Weights of a small transformer language model.
Size: 16 layers, 8 heads of 64, MLP 1344 SwiGLU.
Training: a variant of Muon for these matrices, 810M tokens.
Each number is 50 + 15 x the weight over its row's rms, rounded and kept within 0 to 99. Layers, rows and columns count from 0. The size before them is the row's rms in percent of the matrix's.

# gate: layer 12 MLP gate, 1344x512, rms 0.0747, rows 251-257, columns 320-383
# up: layer 12 MLP up, 1344x512, rms 0.0799, rows 251-257, columns 320-383
# down: layer 12 MLP down (transposed), 1344x512, rms 0.0441, rows 251-257, columns 320-383
gate251 098:59 63 67 51 43 49 47 45 57 56 87 78 58 48 44 74 45 22 30 53 48 64 70 68 47 35 43 75 54 36 34 40 15 63 50 47 69 87 46 38 48 24 48 44 28 33 55 30 59 36 38 47 44 72 40 34 37 48 43 27 50 37 36 73
up251 096:22 49 36 46 48 56 29 47 30 37 37 47 58 68 76 64 19 77 60 58 46 78 66 42 71 37 65 58 45 61 53 41 48 58 46 63 26 45 60 39 43 53 29 70 44 64 53 59 42 54 30 57 18 56 63 60 39 76 42 75 68 43 98 77
down251 097:47 49 56 45 45 65 47 68 53 53 36 54 41 66 46 36 53 59 34 37 50 33 52 49 73 56 48 49 41 58 66 46 46 29 70 39 63 40 42 73 90 43 67 27 29 50 35 47 46 53 56 58 59 53 37 50 58 50 60 55 29 43 45 37
gate252 099:69 52 38 23 20 45 36 57 35 80 56 84 39 30 40 62 45 38 42 39 24 63 40 56 37 32 71 47 58 71 54 39 51 40 21 42 71 66 64 34 59 40 59 29 41 80 66 42 33 37 45 75 45 28 54 55 69 53 60 86 71 20 37 56
up252 098:37 36 48 51 77 60 75 65 50 28 39 64 72 37 48 67 70 37 58 40 56 46 83 50 46 46 50 26 91 27 28 57 56 55 56 49 62 12 44 58 59 49 19 40 52 39 43 49 79 40 69 40 47 49 54 55 37 54 41 36 35 37 61 55
down252 102:53 28 81 29 68 57 36 44 59 51 40 75 41 44 35 60 67 75 48 51 47 22 28 38 49 35 41 31 58 64 50 46 59 56 71 58 57 34 51 48 57 42 68 58 41 71 42 27 62 39 51 69 59 51 59 54 70 54 57 71 24 18 75 64
gate253 104:54 41 65 32 38 31 44 55 38 60 52 30 70 52 38 43 43 49 42 28 67 37 56 34 49 54 23 41 49 51 52 48 68 47 45 63 28 67 51 54 25 60 46 27 19 47 62 46 46 67 50 41 48 53 46 59 30 64 73 50 36 47 47 53
up253 103:17 31 34 42 56 33 62 55 85 46 39 72 40 53 47 54 32 44 75 45 42 62 43 53 71 46 45 64 49 54 45 38 30 23 31 45 63 50 50 61 60 49 15 35 69 59 58 67 28 58 41 59 74 50 55 37 84 38 36 30 55 54 34 39
down253 102:62 26 72 53 36 59 80 56 51 73 33 42 49 52 56 68 55 65 58 53 45 55 41 88 48 46 47 49 51 27 69 32 73 39 39 46 47 71 47 68 66 87 34 59 65 29 42 47 22 41 29 34 34 55 51 65 62 32 45 69 57 28 49 39
gate254 103:58 70 63 42 58 50 67 61 33 51 40 69 38 54 60 61 78 57 45 41 48 42 28 77 61 67 44 35 65 61 65 47 50 29 42 41 68 28 45 48 06 42 00 57 50 44 62 38 36 50 59 54 23 51 69 44 68 61 34 62 39 38 56 47
up254 102:33 72 24 62 62 53 50 28 21 68 55 55 28 47 38 39 48 48 58 54 39 11 44 67 48 48 60 10 59 51 60 26 45 56 35 27 55 40 39 55 50 18 57 68 50 43 37 59 42 51 58 42 67 50 44 61 25 43 61 38 56 48 33 29
down254 105:51 48 52 42 57 74 37 36 48 35 56 60 47 60 41 55 39 63 41 69 56 57 43 21 56 61 30 42 65 47 66 24 41 43 74 39 52 47 60 66 31 55 16 40 36 65 56 56 54 57 50 52 53 45 41 55 58 71 19 59 77 37 36 54
gate255 103:40 82 68 33 60 62 77 32 54 51 69 34 56 40 61 47 49 46 59 49 69 41 55 55 61 57 56 63 47 62 49 58 40 43 17 40 48 18 59 56 64 38 74 34 41 46 31 76 48 49 75 38 30 71 70 61 51 92 37 54 57 35 65 64
up255 106:29 34 35 53 50 48 63 71 66 41 81 50 67 26 55 28 45 58 55 62 36 73 50 51 41 43 57 50 60 49 41 67 45 57 49 73 68 67 55 54 59 49 37 55 36 37 66 44 53 63 82 63 61 45 43 34 64 64 40 42 25 50 37 59
down255 101:66 48 74 60 43 61 43 68 41 23 20 43 39 54 53 74 74 40 45 20 56 78 60 58 53 25 57 53 50 56 48 52 51 24 60 35 72 67 63 48 62 47 44 29 33 64 35 43 66 37 72 60 43 44 54 65 59 78 57 66 65 40 49 38
gate256 105:57 64 53 37 36 48 60 45 57 87 56 27 64 73 31 67 61 47 75 70 53 59 53 48 41 58 43 76 52 47 00 43 45 69 51 45 46 29 74 53 69 36 49 49 55 47 35 06 68 73 57 43 53 39 76 52 64 57 62 56 35 56 45 69
up256 104:63 34 38 38 61 31 88 36 36 61 25 47 46 30 40 62 42 63 59 63 72 49 45 46 53 41 54 61 54 19 95 67 63 54 65 70 62 40 20 40 69 37 54 46 37 41 22 30 44 52 48 45 47 46 64 58 65 51 45 48 51 40 58 69
down256 103:63 73 64 26 45 49 59 29 44 24 64 58 57 54 57 35 14 47 38 45 67 46 70 61 46 27 55 34 57 52 39 58 60 51 68 49 53 56 49 39 55 47 44 69 49 44 51 32 35 45 74 77 18 46 68 39 40 75 33 38 56 58 11 79
gate257 101:62 50 47 37 36 25 52 42 38 69 42 31 60 58 39 42 72 50 41 64 56 75 46 50 56 18 41 42 45 40 38 73 83 54 48 25 70 31 64 52 66 57 68 48 61 41 41 67 52 55 61 76 77 39 51 58 40 47 71 59 71 39 60 56
up257 104:35 60 52 66 62 22 44 79 54 38 51 61 64 44 74 44 46 51 50 56 25 40 38 37 71 51 59 69 25 25 68 42 63 24 38 78 36 71 72 28 48 38 38 55 31 53 54 15 36 56 60 32 46 68 61 47 39 75 92 49 40 49 39 41
down257 104:24 60 69 58 47 22 38 74 46 61 60 78 35 34 59 50 40 57 62 55 38 55 29 35 51 48 58 47 34 42 47 60 45 40 45 61 29 51 56 61 40 58 57 31 81 44 56 72 54 27 45 25 46 39 37 66 35 50 47 24 51 45 64 35